python train.py --n_kv_head=2 --d_mlp=704 --activation="swiglu" --norm="rmsnorm" --norm_eps=1e-05 --rope_base=10000.0 --parallel_block=false --init_std_up=0.0219 --lr=0.00109 --grad_clip=1.0 --decay_fraction=1.0 --decay_shape="linear" --batch_tokens=65536
Each number is 128 + 24 x the weight over its row's rms, rounded and kept within 0 to 255. Layers, rows and columns count from 0. The size above them is the row's rms in percent of the matrix's.

# layer 8 attention value, 256x256, rms 0.0434, rows 0-199, columns 96-127
size [121 113 109 107 106 110 119 112 108 110 108 110 112 114 117 106 108 106 106 106 106 107 106 104 114 109 109 113 105 110 111 114 108 106 109 115 116 108 107 110 115 114 111 112 118 105 111 112 108 109 106 112 107 115 114 109 108 106 109 111 102 106 108 107 113 109 116 109 110 108 113 110 111 110 115 115 107 112 113 109 111 106 105 107 113 112 109 116 100 109 114 108 119 116 104 109 115 105 105 112 107 107 108 106 112 110 113 108 112 105 108 113 108 110 113 103 109 109 111 107 105 120 109 111 107 112 111 103  74  85  84  87  82  92  91  89  86  90  89  94  89  87  87  84  91  84  90  92  85  89  89  94  94  92  86  91  82  88  98  91  85  94  91  81  85  92  87  89  92  83  95  87  94  89  81  86  82  87  88  88  87  88  97  88  81  88  92  91  91  91  90  84  87  86  89  88  85 100  89  90]
[[124 126 102 138 126 135 114 132 150 115 145 144 135 120  98 172 117 158 140 143 118 141 122 168 126 110 114 136 117 113 109 171]
 [ 76 104 122 122  88 124 113  96 163 128 145 150 172 131 100 150 123 110 148 105 147 107 121 102  88 126 127 136 145 136 146 145]
 [152 104 125 136 131 137 114 142 105 108 102  97 143 144 132 125 131 132 151 145 115 147 119  99 151 126  86 123 121  98 120 137]
 [175 144  96 113 184 127 141 107 119 163 128 134 137 102 130 122 166 182 184 107 130 123 110 101 128 153 150 119 131 141  86 115]
 [111 140 124 147 141 116 137 123 103 153 112 146 130 144 118 128 151 121 119 108 113 129 138 114 137 128 160 136 136 115 152 102]
 [161 137 145 138 110 117 111 152 126 111 149 155 123 162 109 112  81 142 121 141 124 174 112 144 155 115 107 107 139 122 108 132]
 [132 112 119 135 128 182 136 127  94  87 114 142  87  98 135 135 124 128 143 146 103 148 108  92 135 100 144 142 165 168 104 110]
 [107 149 121 149  74 116 140 132  94  90 136  97 100 124 153  94 102 125 118 100 100 109 130 146 120 107 118 187 146 150 109 100]
 [142 105 152 128 158 125 166 163 134 127 132 134  90 126 150 123 135 133 135 124 127 133 120 133 117 144 165 152 126 124 147 140]
 [197 123 133 146 144 132 143 109 133  67 131 135 110 135 119 141 114 105  97 143 139 158 156 103 133 102 109 131 140 144  90 112]
 [ 65 120 115 145 137 149 115 126 118 162 130 152 116 146 121 131 104 124 123 128 157 151 129 153 100 107 102 153 127 149 127 101]
 [103 154 119 130 114 154  96 148 104 107 125 159 107  93 161 100 144 134 129 150 139 149 112 158 124 130 136  89 127  74 163 126]
 [143 111 133 127 108 148 138 136 143 133 170 157 158 143 125 127 113 110  83 115 110 132 149 126 126 113  89  76  85 116 160 113]
 [ 85 117 140  97 116 136  70 133 147  75 145 116 146  91 101 122 147  81  92 112 128 110 146 112 137  93  76 131 166 124 136 174]
 [ 90  93 156 118 161 155 128 134 137 139 140 126 160 117 113 129 111 155 121 128 141 133 110 118 113 110 102 119 126 127 155  74]
 [109 153 130 109 119 108 135 132 139 118 102 124  81 136 100 132 122 110 140 152 122 104 132  79 100 138 140 101 117 107 126 138]
 [126 145 132 110 163 166 145 112 137 139 123 102 150 118  94 186 143 147 118 114 157 167 129 141  80 144 112 123 139 127 216 128]
 [150 152 173 127 147 161 114 127 156  87  99 141 114 147 122 137 127 115 133 147 115 111 138 124 146 144  86 174 128 180 114 116]
 [ 98 126 155 115 126 127 161 156 114 121 156 139 128 141 114 107 132 140 133 105 155 113 116 104 117 111 164 165  86 131 147 125]
 [148 124 149 125 117 140 169 154 133 142 117  88  92 131 144 139 148 150 127 135 129  95  99 159 124 152 119 114 118  96  50 132]
 [ 89 160 134 138 141 107 115  98 119 106 146 114 123 134 188 159 127 146 113 109 141 123 107 155 101 150 130 148 137 104 102  90]
 [140 121 118 124 108  97 127 110 177  95 149 136 170 123 144 120 129 149 149 110 152 101 112 155 137 111  92 159 117 111 118  68]
 [ 76 133 147 163 109 144 154 125 122 107 142 139 117 141 159 185 103 155  83 121 120  97 105 181 128 129 134  69 161 107 150 164]
 [128 148 131 115  99 119 145 161 137 143  95  88 105 133 102 151 122 113 122 127  96 143 132 128  77 123 142 117 136 133 131  79]
 [142  98 153 130 128 114 111 154 156 120 154 134 149 140 145 134 142 101 123 154 110  96  98 123 119 110 146  99 145 116 164 122]
 [137 152 145 146  96 130 115 108 157  76 129  89 108 126 133 120 146 113 121 161 152 131 130 132  95 149 123 137 148 116 144 116]
 [116 133 106  92 136 110 108 112 126 111 155 134  87 127 146 118 143 126  83 108 133 142 162 143 108  61 142 105 156 117 106 124]
 [105 138 137 185 171  80 106 109 123 135 140 129  95 123 126 100 117  89 136 121 108 170 162  93 144  93 123  95 153 128 123 143]
 [ 94 130 142 109 136 139 113 128 155 121 138  79  85 102 156  94  91  84 110 164 131 116 120  99 126 142 122  97 137 134 141 153]
 [156 153 133 153 142 154 175 116 102 148 143 101 126 134 118 139  88 125 160 147 133 121  60 127 130 154 129  87 125 130 137 144]
 [ 99 130 126 108 107 171 140 122 154 160 171 109 128 146  99 155 118 129 122 135 122 115  86 106 130 123 138 146 119 140  97  58]
 [109 120 120  98 114 101  97 127 136 126 127 125 134 141 126  84 119 139 183 159 123 127  77 107 124  96 119 187 136 159 125  92]
 [112  66 129 182 152 105 108  96 118  78 178  97  74  95 115 143 127 147 158 126 139 114  90  82 117 115 137 147 150 101 199 147]
 [ 87 128 138 116 117 139  90 121 136 167 144 107 145 100 130 156 130 153  94 163 145 114 130 128 114 123  83 164 149  92 138 111]
 [119 131 114 131 107 122 173 161  68 112 139 155 141 126  81 138  97 137 174 126 128 114 115 151 129 127 107 139 161 139 148 120]
 [119 127 143  80  97 113 123 140 158 145 106 112 140 125 117 162 131 141 158 129 142 147 181 142 136 145 127 152 111 129 126 116]
 [100 113 130 150  94  84 124 111 130 103 188 126 148 112 117 133 145 154  46 126 149 123  98 138 139 137 135 178 148  98 121 102]
 [ 90 121 130 104 109 116 116 101 165 127 109 149 108 134 137  79 125 140 159 180  93 120 172  99 130  69 131 104  94 118 144 147]
 [112 162 141 139 156 127 121 104 145 132 159 121 101 130 116 156  77 126 129 122 140 115 112 116 111 149 151 215 146 137  77 113]
 [133 132 151 146 106  96 177 146 131 139 136 158 140 162 124 141 165 144 142 137 151 152 121 137 136 115 121 152 114 100 100 113]
 [113 158 104 165 115 142 101 109 115 131 118 157 133 149 151 134 136 158 157 110 128  77 134 102 114 140 156 113 154 126  74  69]
 [ 99  81 136 111 156 220 177 124 133 100 151  98 114 135 140 128  76 100 123 169 114 141 128 128  99 127 128  93 138 181 110 100]
 [107 119 130 159 145  99 109 132  79 134 133 155 131 157 126 136 136 159  89 155 129 119 148 128  97 140 121 134 152 125 170 134]
 [157 133 100 143 131 128 102 119 146 141 127 168 114 129 113 176 131 147  84 124 121 133 142 139 109 171 100  90 101 157 116 126]
 [ 94 179 123 115 145 162 133 157 142 119 146 137 187 169 113 113 138 115 126 141 137 114 154 115 139  83 182 133 142 132 117 120]
 [102 104 111 131 124 159 136 169 128 153 157 133 134 108  98 121 125 141  97 122 144 120 149 139 143  95 102 131 161 152 132 116]
 [120 111 163 142 131 102 148 121 116 116 173 125 119 117 119 171 129 137  89 145 140 122 136 147 149 164 172 137  89 117  67 106]
 [152 121 152  89 157  79  98 140 102 126 138 117  88 101 164 124 102 100 115 143 135 118 138 162 141 108 106 114 162 172 125  89]
 [147 139 123 158 129 100  92  96 120 124  98 123 174 135  94 145 148 141 177 117 136 118 180 107  93 135 134 113 169 118 167 113]
 [142  66 136 113 150 162  87 164 139  94 172  72 111 108  99 123 147 138 170 120 132 136 118  70 146 118  79 109 148 124 136 129]
 [141  60 114 133 108 146 149 112 105 160 136 145 155  93  89 146 107 108  76 130 127  96 129  90 142 129 132 117 147 159 177 144]
 [116 141  93  87 154  80 176 119 125 101 134 123 123 162 188 176 139 122 124 123 106 128 106 122 169 138 147 102 119 115 114 115]
 [147 106 140 117 124 155  90 107 133 135 101 127 114 126 158 124 164 109  99  87 142 118 109 121 134 120 126  76 145  60 128 111]
 [126 102 135  98  91 101 152 156 139 135 173 110 155 143 129 150 118 138 134 141 147 159 151 114 147 153 137 124 125 115 145 116]
 [136 123  85 130 144 106 136 132 114 106 150 125 197 149 169 101  85 109 142 121 137 138 101  92 182  99 129 111 125 146 189 116]
 [139 123 156 114 122 179 110 106 196  89 105 138 163 109 104 114 185 129 146 115 112 140 157 136 130 154 179 133 129 140 128 106]
 [113 131 112 138 139 138 153 109  93  99 142 142 119  95 110 140 137 120 176  96 112 146 101 150 142 168 131 109 145 128  91  86]
 [138  94  99 126 137 133 139 153  83 132 141 136 129 131 114 166  83  85 109 112 107 116 116 131 140 135 155 145 144 110 121  88]
 [162 121 115 146  99 121 138 124 137 125  96 154 122 138 117 145 104 135 145 146 151 101 125 141 128 102 149 118 131 113 128 141]
 [140 151 141 166 171 110 130 106  54  91 122 123 134 103 174 118  90 102 161 140 130 155 175  96 137 113 107 119 134 135 144  94]
 [140 146 115 118 151 128 161 173 128 173 124 119  98 121 138 124 132 130 174 118 136 119 120 117 142 113 122  98 124 166 137 117]
 [122 118 143 122 165 167  64  85 129  73  96 112 143 136 149 131 108 135 124 123 108 120 139 116 107 134 106 142 126 112 110 135]
 [117 112 140 115 150  93 134 137 150 152 144 150  74 123 119 117 119  75 159 127 120 171 115 132 139 108 149 111 127 171 117 134]
 [122 138 112 136 175  88 120 107 171  96 103 137 134 148  94 152 173 128 139 116 107 159 173 135 106 165 136 115 130 106 164 135]
 [103 130 144 124 154 110 187 143 122 110 168 122  84  94 155 143 117 152 122 138 126 114 124 135 125 119 155 142 145 113 136 112]
 [110 102 143 124 162 148  99 104 118 101 143 123 101 124 167 136 109 110 130 168 125 163 105  96 135  66 103 144 117 133 138 144]
 [135 100 136 124 125 119 137 137 115 170 117 127  83 105 164 111 115 143 156 130 157 123 136  89 156 122 152 125 133 113 127 158]
 [142 176 107 100 121 130  83 164 143 142  79  99 159 140  96 145 118 168 161 143 143 118 126 140 117 127 142 130 110 115 112 144]
 [171 126 125 120 124 137 160 122 134 107 139 123 124 141 126 139 125 141 141 133 101 122 113 137 105 164  95 144 125 147 134 133]
 [116 144 141 108  89 145 123 167 144 120 124 114 150 136 133 112 163 137  98 135 139 103 112 155 146 129 117 102 139 160 150 154]
 [134 145 140 140 113 110 129 131 119  72 139 127 148 137  89 133 114 109 135 115 160  94 145 117 104  81 114 172 146 143 148 159]
 [124 114 117 125 116 114  84  69  88 150 141 136 103 122 161 124 144 154 124 144 141 163 125 135 112 134 133 124 117 111  78 111]
 [109 143 117 158 173  89 154  86 126 135 119 108 128 109 112 136 155 166 121 109 123 131 146 126 140 123 125 165 132 108 159 126]
 [111 163 136 165 154 135 123 112 127 102 166 111 141 134  87 135 148 110 154 124 114 147 154 112 167 109 164 139  87 137  98 186]
 [111 148 169 137 119  84  49 125  99 148 120 128 123 140 119 131 101 105  88 103  99 123 109  89 152 132 113 134 111 147 138 145]
 [133 156 145 127 140  98 136 117 171 161 119 121 136 148 117 121 156 117 183 114 117 127 101 135 116 169 131 103 155 124 120 108]
 [101 121 106 158 143 113 107 103 140 167 137 139 132 171 177 119 145 155 129 138 134 113  87  73 137 155 212 119 147 127 181 117]
 [131 134 100 142 147 106 109 139 106 100 162 156 190 106 106 145 132 100 123  88 141  94 146 143 115 152 148 117 100 108 148 113]
 [123 116 153 106 150 108 104 129 155 128 135 113 112 106 142 152 152 127  95 172 104 117 147 148 158  75 168 145 114 143 119 124]
 [ 76  75 147 116  96 125 158 150 130  68 108 131  93 128 114 154 141 139 148  83 125 130 111 138 150  99 163 125 154 160  72 155]
 [127  94 119 127 115 126 156  97 123 116 146 125 131 111 148 109 145 120 152 146 123 100 182 153 131 129 138 114  95 133 143 128]
 [165 116  83 148  89 134 125 169 104 105 142 155 134 117 120 143 198 132 126  86 151 101 160 135 128 130  97 115  90 128 138 165]
 [110 131 129 140 156 126  69 120 121  86 178 114 181 125 134  98 116 129 171 156 102 132 145 141 142 145 145 118 128 178 142 139]
 [117  88 156 110 114  94 150 124 137 121  96 161 133 142 130 154 141 112 104  63 146 128 133 135 105 136 156 185 117 171 124 108]
 [113  85 113 137 101 123 105 131 182 120 117 100  90 121 168 104 105 127 143 112 115 126 149 153 152 115 148  98 115 139  94 163]
 [146 118 109 174 151  77 146 117 141 112 134  92 137 123 148  66 121 150 155 127 107 134 125  86 137 160  96 122 139 122 142 125]
 [107  77 144 161 158 161 138  97 102 129  89 102 106 151 133 138 117 161 137 160 142 148 131 128 128 173 132 110 111 112 144 150]
 [135 146 133 136 115 136 163 158  68 130 103 116 143 134 140 139 139  73 105  83 119 113 165 182 107 104 149 141 145 135 115 139]
 [180 114 107 109 110 145 110 164 117  96 117 139  92 114 189 176 144  94 125  78 170  92 109 135  71 156 132 100 167 124 118 101]
 [157 113 100 134 110 138  83 126 121 113 123 165 130 122 113 159 161 142 179 113 123  98 162 138 128 125 148 147  87 118 124 134]
 [ 88 163 145 130 120 123  84 143  99 107 117 149 129 122 184 141 108 138 114 148 100 154 106 135 128 159  96 103 142 150 127 165]
 [151 125 141 102 103 117 123 135  95 132 140 125 125  85 124 138 127 152 147 107 148 158 150 101 158 162 106 131 143 134 145 130]
 [150  88 147 125 167 146 112 117 127 106 159  96 132 134 129 104 136 152 101 164 148 124 195  89 110 100 146 124  86  81 127 160]
 [114 104 122 126 103 108 116  60 110 171 199 161 131 126 163 107 114 140  97 101  99 121 141 161 104 113 126 115 125 141 113  86]
 [167 115 152 137  93 120 162  97 107 105 132 118 151 124 167 160 161 131 104 140 123 150 110 123 105  95 129 153 120 162 112 137]
 [132 121  92 151 114 111  92 137 129 142 132 145  95 156 157 169 122 100 128 107 142 122 140 104 128 139 143  97 117 140 171  94]
 [ 79 119 136  99 141 176  95 146 135 142 147 144  93 138 170 170 148 145 136 118 162 143 156 152 110 153 106  96 108 134 143 125]
 [100 133 174 103 113 142 121 126 120 129 112 167  91 157 157 128 120 116 108 161 151 101 131 147  75 148 156 122 117 148 124 116]
 [ 79 134 121 120  70 112  87  91 117  74 121 113 156  91 144 121 103 189  64 153 127 135 133 120 141  97 107 111  88 127  99 106]
 [ 84 110 131 151 115  84 112 139 177 128 151 128 132 124 138 125 108 129 117 126 118 106 105 115 156 100 127  94  78 130 162 120]
 [124 122 130 140 140 103  59 144 148 112 148 178 119 163 135 139 136 169 141 114 132 123  94 144 122 139 118 179 121 155  93 102]
 [145 134  90 136  92 124 104  89 134 170 143 123  98 145 150 148 177 118 152 154 110 161 118 139 126 132  65 175  84 136 151  97]
 [ 96  98 109 135 128 132  95 123 147 128 143 140 112 123 141 154 138 117 149 120 165 141 151  87 127 122 103 207  97 127 146  36]
 [101  99 126 113 119 152 185 138 117 134 128 113  98 157 139 123 123 144 163 120 134 112 113 119  99 138 184 126 118 100 151 131]
 [163  61 144 109 156 124 120 127 111 100  90 125 105  94 202 125  83 120 147 114 136  75 133 134 158 146  87 125 150 163 110 122]
 [133 116 144  90 153 104 163 157 108 160 106 137 118 113 120 150 117 118 126  99 109 122 138 122 116 121  92 125 109 148 130 163]
 [168 123 130 124 127 101 144 120 131 128 113 168 119 147 147 150 125 114  91 117 151 112 126 168 132 106 161 104 128 118 134 152]
 [163 143 142 159  96  95  99 107 142 115 149 114  98 131 138 143 167  94 174 128 136 128 157 138  95 124 123  95 130 124  99 122]
 [112  90 158 149  95  99 133 126 126 103 122  94 138 139 112 141 142 144 149 160 114 108 149 139 104 163 149 200 111  92 122 151]
 [137 101 157 143 107 111 101 128 129 121 132 142 151 160 100 122 130 150 142 108 132 138  98 109 141 120 112 157 118 147 144  85]
 [136 104 130 113 186 125 126 135 122  94 123 134 152 102 126 174 148 151 133 129 107 113 149 149  94 145 143 163 119 132 167 114]
 [121 100 159 136 145 133 115 116 136 134 129 128 119 136 123 140 170  90 174 135 109 110 128  91 132 173 157 108  97 117 159 165]
 [119 177 117 168 128 129  97 127 146 126 175 126 125 130  75 152 112 155  82 112 147 113 127 135 185 147 143  88 150 120  97 190]
 [164  99 139 117  63 135 109 110 151 113 138 121 152 112 133  74 122 113 178  88 121 125 139 150 109 113 140 181 129 106 139 123]
 [139  90 128 117 157 168 160 177 110 154 123 131 130 131 142 107 125 155  85 113 142 142 130  99 133 121 106  98 142 113 130 110]
 [ 72 105 168 102 133 116 110 113 168 146 188 133 139 156 126 121 148 113 113 158 147 117  95 122 124 100 144 107 146 153 149 134]
 [122 144  84 112 144 162 145 119 111 120 151 147 157 150 155 185 143  98 143 120 145  96 126 180 130 101 123 159 163 138 159 136]
 [163 112 106 170 118 157 114 150 118 126 111 134 108 142  93 149 125 154 107 177 139 126 136 154 121 102 138 123 119 127  73 138]
 [ 94 117 124 116 137 175 114 150 167 102  99 108  85 129 142 151 142 113  88 108 107 152  93 123 151 151 157 114 129 122 129 150]
 [158 185 131 142 156 159 163 163 127 127 146 147 113 115 124 115 136 126  93  88 102 125 107 152 120 174 155  94 121 126 115 152]
 [104 122  94 121 117 104 145 115 130 136 165 144 159 175 110 131  93 153 138 150 125 107 120  70 144 135 158  94 155 139 138  63]
 [ 98 125 125 120 165 147 158 102 158 113 127 139 145 117 121  99 176  99 111 166 123 131 142 168 100 131 125 138  96 145 107 115]
 [168 158 136 123  97 124 114 128 127 113 129 153 115 121 111 136 106 172 142 127 112 115 173 132 101  82 116 104 108 123 145 164]
 [142 132 160 173 148 110 151 183  90 145 110 101 163 129 138  90 120 127 150 151 130 168 162 148 149 135  98 110  98 109 119 130]
 [143 111 148 143 109 179 156 137 123 168  98 135 101 160 148 126 123 134 134 120 159 125 136 158 155 107  66 133 137 144 125 129]
 [116  81 126 128 107  58 107 102  90 138 134 135 106 132  85 148  98 122 104 146 113 116 127 104 105  97 126  97 139 134  88 120]
 [ 92 117 142 152 169  90 130  94 135  89 125  96 155 158 171 147 169 106  85 106 128 105 113  95 110 128 116 101 129 132 139 135]
 [132 107 115 135 146 180  85 157 131 143 156 131 116 153 131 185 113 143 194 144 124 109 120  96 113  90 129 115 110 113  97 117]
 [141 121 135 123 134 129  95 104 114 140 123 106 150 127  85 103 158 132  92 150 103 110 106 108 143 147 114 121 124 114 136 124]
 [125 135  75 119 104 159 154 177 134 112 122 112 147 154 151 120 122 156 132  95 153 138 132  71 109  94  96 128 111  88 161 148]
 [137  99 101 125  83 110 111 147 140 132 127 107 130 132 104 124 122  54 139 141 110 147 141  88 173 139  96 102 117 127 108 119]
 [114 104 121 139 133 140 131 154 117 179 100 131  99 163 150 136 126 149 102  49 107 153 126 136 121  95 156  99 106 132 123 115]
 [132  95 140 176  75 138 145 150 136 154 179 105 138 144 127 153 146 114 110 121 157 157 151 169 132 117 127 131 144 126  98 160]
 [116 116 138 118 113 120 108 120 112 130  94 142 113 115 105 112 161 114 132 124 109 133 120 107  83 134 121 129 149 119  98 179]
 [144 129  77  99 116 116 144 138 154 100  56 154 104 158 124 138 119 106 113 138  93 136 125 192 119  72 132 119 105 123 103 135]
 [107 145 167 150 104 124 105 150 120 153 150 180 180 111 106 127  96 126 128 136 130 113 112 147 160 136 130 114 113 125 124 148]
 [113 164 127 150 127  95 147 122 149 143 146 153 154 120 141 138 101 156 121  86 105 175 160 131 161 128 146 114 101 158 131 140]
 [126 126 107 150 136 106 126 151 157 165 120 137 130 134 138 148 173 143 144 109 123 136 129  61 106 129 141 126 112 111 126 137]
 [120 122 138 185 102 145 152 148 147 119 114 157 136 114 139 133 108 102  79 137  91 106 134 139  97 119 170 136 117 146 137 112]
 [144 102 117 149 109 131 155 143 149 123  70 155  97 125 102 102 172 166 130 133 137  99 150 149 132 138 137 102 145 142  93 152]
 [135 118 101  97 105 125 145 112  82  93 115 130 153 122 128 133  75 148 107 124 129 153  96 140 135 120 133  89 110 157 148 136]
 [140 112 121 140 100 122 170 136 138 165 106 135 110 133  88  97 142 163 114 109 198 111 160  92 120 103 175 137  52  90 109 114]
 [128 133 142 120 137 117 109 120 157 114 119 145 153 115 176 121 106  79 160 175 111 106 144 128 133 115 155 165  68 110 129 107]
 [118 147 145 114 154 164 113 152 163 105 161 137 144 117 121 148 122 120  91 171  98 145  89 168 109 115  82 170 110  88 104 152]
 [129 116 114 119 112 129 125 107 122 128 121 111 126 136 128  86 124 139 121 142 100 155 146 126 113 111  89 150 141 139 112 118]
 [142 138 153 166 151 110 120 128 142 115 181 115 128 108  90 123  61 121 116 169  86 125 177 166 179 140 108 143 110  89 160 120]
 [119 146 135 156 148 152 121 119 122 112 139 139 124 127 133  88 143  96 117 114 158 163 133 186 137 146 127 130 124 110 124 146]
 [ 98 115 179 130 141 113 121 142  73 145 168  65 146 171 129 140  87  69 150 131 141 122 169 121 158 111 129 106 112 109 148 145]
 [152 120 139 156 118 130  61 137 143 152 105 134 116 116 133 120 119 164 123 127 116  84 133 131 127  99 130 100  95 138 114 108]
 [113 149  85  98 145 140 150 158 141 116 146  99 113 124 123 134 153  87 115 170 172 112 123 101 120 158 159 126 123 112 161 142]
 [132 128  87 187 145 136 156 162 130 131 111 100 113 139 151 138 148 130 137  98 154  77 128 115 101 127 152 107 140  76 135 127]
 [155 118 110 116 145 133 155 135 119 172 170 154 136 135 140 130 140 128 123 117 164 176 120 155 107 144 130 151 136 156 128 172]
 [107  91 160 155  84 124 140 142 160 168 141 143  96 117 147 148 169 146 150 142 105 149 107 134 117 108 130  86 130 118  80 117]
 [157  90 131 107 159 131 120 103 168 118 145 150 114 150 113 107 115 154 123 147 104 159 126  99 150 140 147 112 101 110 110 132]
 [115 156 122 160  67 134 138 111 137  79 133  98 106 127 141  82 111 127  75  84 173 176 128 170 119 143  92 103 150 163 122 143]
 [115 134  92 106 125 133 163 196 156 127 158 165 150 142 107 148 121 143 117  95 114  99 122 134 145 122 176 130  76 132 133 183]
 [ 95 155 149 115 165 159  77 143 142 104 146 117 147 126 154  95 116 177 126  97 110 176 126 142 138 102 144 126  91 120 134 138]
 [ 99 136 102 140  91  64 133 153 103 107 139 151 149 124 135 120 179 129 138 160 161 162 103 145 105 142 113 167  92 164  95 117]
 [ 96 110 146 107 108 123 177  91 162  79 151 137 139 137 114 121 124  70 155 185  97 124 149 121 182 142 146 130 107 121 111 142]
 [108 122 152 163 107 120 125 131 137 128 154 160  84 158 127 115 113 126 101 124 100 129 181 146 156 143 130 129 133  89 119 129]
 [115 154 140 107 126 123 152 173 146 108 133 122 126 135 165 147 141 122 102 136 171 108 134 152 116 126 125 125 107 120  81 117]
 [127 159 150 137 139 156 160 128 117 153 134 120  94 107 112 123 167  87 167 138 150 152  97 139 194 172 107 126 116 120 115 105]
 [112 121 126 140 116 139 123 106 118 148 141 110 116 114 116 130 161 114 129 103 112 139 119 164 144 140 128 128 142 144  95 162]
 [135 137 100 126 151 132 133 112 105 170 122 123 133 148 119 161 165 118 137 142 103 114 144 137  96  74  70 109 154 103 126  99]
 [134 141 126 143  77 172 108 127 174 113 138 149  79 156 114  66 130 133 109 107 104 135 167 150  88  98 116  98 144 125 121 106]
 [ 81 112 169 113 137 133 149  76 120 143 142 147 154 105 130 170 157 129 123 130 101 129 134 109 117 131 111 139 141 151 115 104]
 [155 145 125  88 206  85 129 126 125 132 129 157  95  72 148 140  85 108  83 142 132 124  74 157 158 131 130  85 112 130  98 119]
 [152 143 140 147 125  96  64 103 126 143  85 130 118 108 102 168 141 104 133 120 157 136 167  98 102 118 147 184 145 129 118 159]
 [141  99  95 115  86 153 117 163 134 158 125 159  72 126 123  97 157  86 130 165 167 119 131 169 125  66 135 145  99 145  98  51]
 [125 114 122 101 114 108 135 149  81 153 107 168  98  99 155 108 108 129 126 134 139 133 125 131 138 171 146 104 118 153 102 117]
 [124 154 109 107  68 101 161 142 148 134 163 147 111 135 159 124  92  94 194 135 124 122 146  90 108 136 146 124 101 128 124 154]
 [101 138 101  90 131 107 150 158 108 128 124 103 112 134  61 119 123 149 105  92 170 131 142 126 158 171 176 125 108 116 163 124]
 [114 104 147 106 165 112 116 131  93 134 130 166 141 132 117 148 166 119 165 133 118 126 115 100 109 103 140 118 134 139 154 111]
 [118 134 145 155 127 128 127  90 190 150 112 146 113 132 107 160 167 141 180 128 128 140 126 150 117 112 112 107 151 153 138 133]
 [125 135 142 143 103 127 103 121 155 126 165 162 136 133 144 109 106 141  82 152 118 136  86 116 127 152  91 110 103 152 163 188]
 [117 103 123 135  92 107 119 149 133 117 174 101 192 112 117 148 120 134 141 134  87 122 130 143 108 161 161 101 119 146 110 160]
 [153 125 136 102 151  95 121 140 112 126 130 180 167 119 116 146 126  73 163 132 109 117 125 142 147 146 126 142 101 127 155 156]
 [125  89 149 148 135 117 115 105 137 125 112 127  85 106 125 144 121 138 107 212 129 117 124 122 131 139 155 136 115 127 110  88]
 [120  83 119 129  72  90 145 142 108 194 130 118 146  86 122 114 164 119 142  98 141  96 112 124 149 145 171 131  66 136 144 152]
 [126 137 152 100 129 137  74 117 105 124 159 103 129 132 108 120 124 138 141 182 122  94 123 146 137 139 121 105 132 107 116 113]
 [119 131 160 145 167 150  66 109 113  98 172 135 144  95 128 149 115  70 101 150 141 113 127 119 102 120 154 164 123 154 130 178]
 [ 79  86 150 160 123 119 108 123 139 113  52  84 123 105 165 135 130 117 133 118  87 105 121  93 138 111 178 115 116 100  93 150]
 [132 116 128 123 147 145 111 141 176 167 124 107 123 101 109  91 121 124 125 129  86 116 128  83 126  81 141 139 134  55 142 116]
 [119 130 160 135 149 133 154 108 135 161 150 114 100 161 134 125 168  70 149 147 145 129 107  69 121  99 100 124  75 150 137 139]
 [165  93 133 154 100 137 156 123 100  89 101  84 151 133  77 159 127 123 117 129 129  83 141 137 107 114 162 150 168 138  90 116]
 [128  97 139 116 126 149 157 140 129  81 164 109  79 143 131 100 109 101 112 146 162 130 127 170  63 147 112 145 129 110 108 132]
 [149 134 130 121 160 104 129 145 152  99 112 145 154 138 159 123 136 110 154 138 140 109  94 118 118 122 141 151 138 119 133 118]
 [110  82 124 122 168 138 140 107 107  98 109  87  85 127 115  78 137 112  95 156 111 128 127 115  87 132 152 111 147 157 117 125]
 [143 117 136 117 124 177 173 114 170 121  98 135 132 146  92 154 176 123 151 121 120  99 102 131  99 120 139 141 112 118 128  83]
 [130  87 132 113 166 142 150 120  89 151 103 138  93  90 135 123 172 147 143 136 142 136 123 153 157 152 152 107 181 101  82  86]
 [116  99 110 152  96 131 117 130 151 103 119 103 128  95 126 155 138 107 166 109 141 129 134 134 111 102 120  96 149 147 141 150]
 [121 151 129 128 114 117 122 145 129 130  98 119 128 133 148  91 145  96 176 163 155 106 172 111 131 153 143 143 118 155 111 116]
 [120 122 109 114 137  96 103 122 192 160 161 147 112 112 138 123 122  71 152 106 133 158 113 148 153 106 121 154 105 167 129 108]
 [118  85 139 139  81 170 146 122 155 164 127 127 113  68 121 154 133 118 120 142  87  79 133 125 146 105 125 136 166 110 126 172]
 [143  83 112  99 104  95  99 144 126 118 121 144 155  66 132 112  84 122 133 137  90  75 142 150 158 118 156 136 116 166 132 153]
 [136  97 138 102 129 110 143  82 181 157 136 144 178 108 139 128 149 130  96 122  94 103 119 127 135 129 160 148 101 148 127 180]
 [112  75 117 117 122 112 116 108 156 137 129 148 143 119 153 116 139 131  81 101 106  74 121 119 126 125 164  92 116 149 122  91]
 [106 114 112 143 118  98 120 113 115 144 163 157 132 113 149 119 114 153 147 143  93 121 140 119 126 141 156 124  85 159 159 104]
 [129 130 149 123 162 122 110 101 121  57 109 164 160 139 119 155  84 111  67 170 135 128  98 140 140 120 104 100 129 134 113 162]
 [137  90 126 132 132 118 132 121 134 140  94 117 149 143 151 118 105 166 115  95 144 115 140 151 177 123 104 119 153 151 103 113]]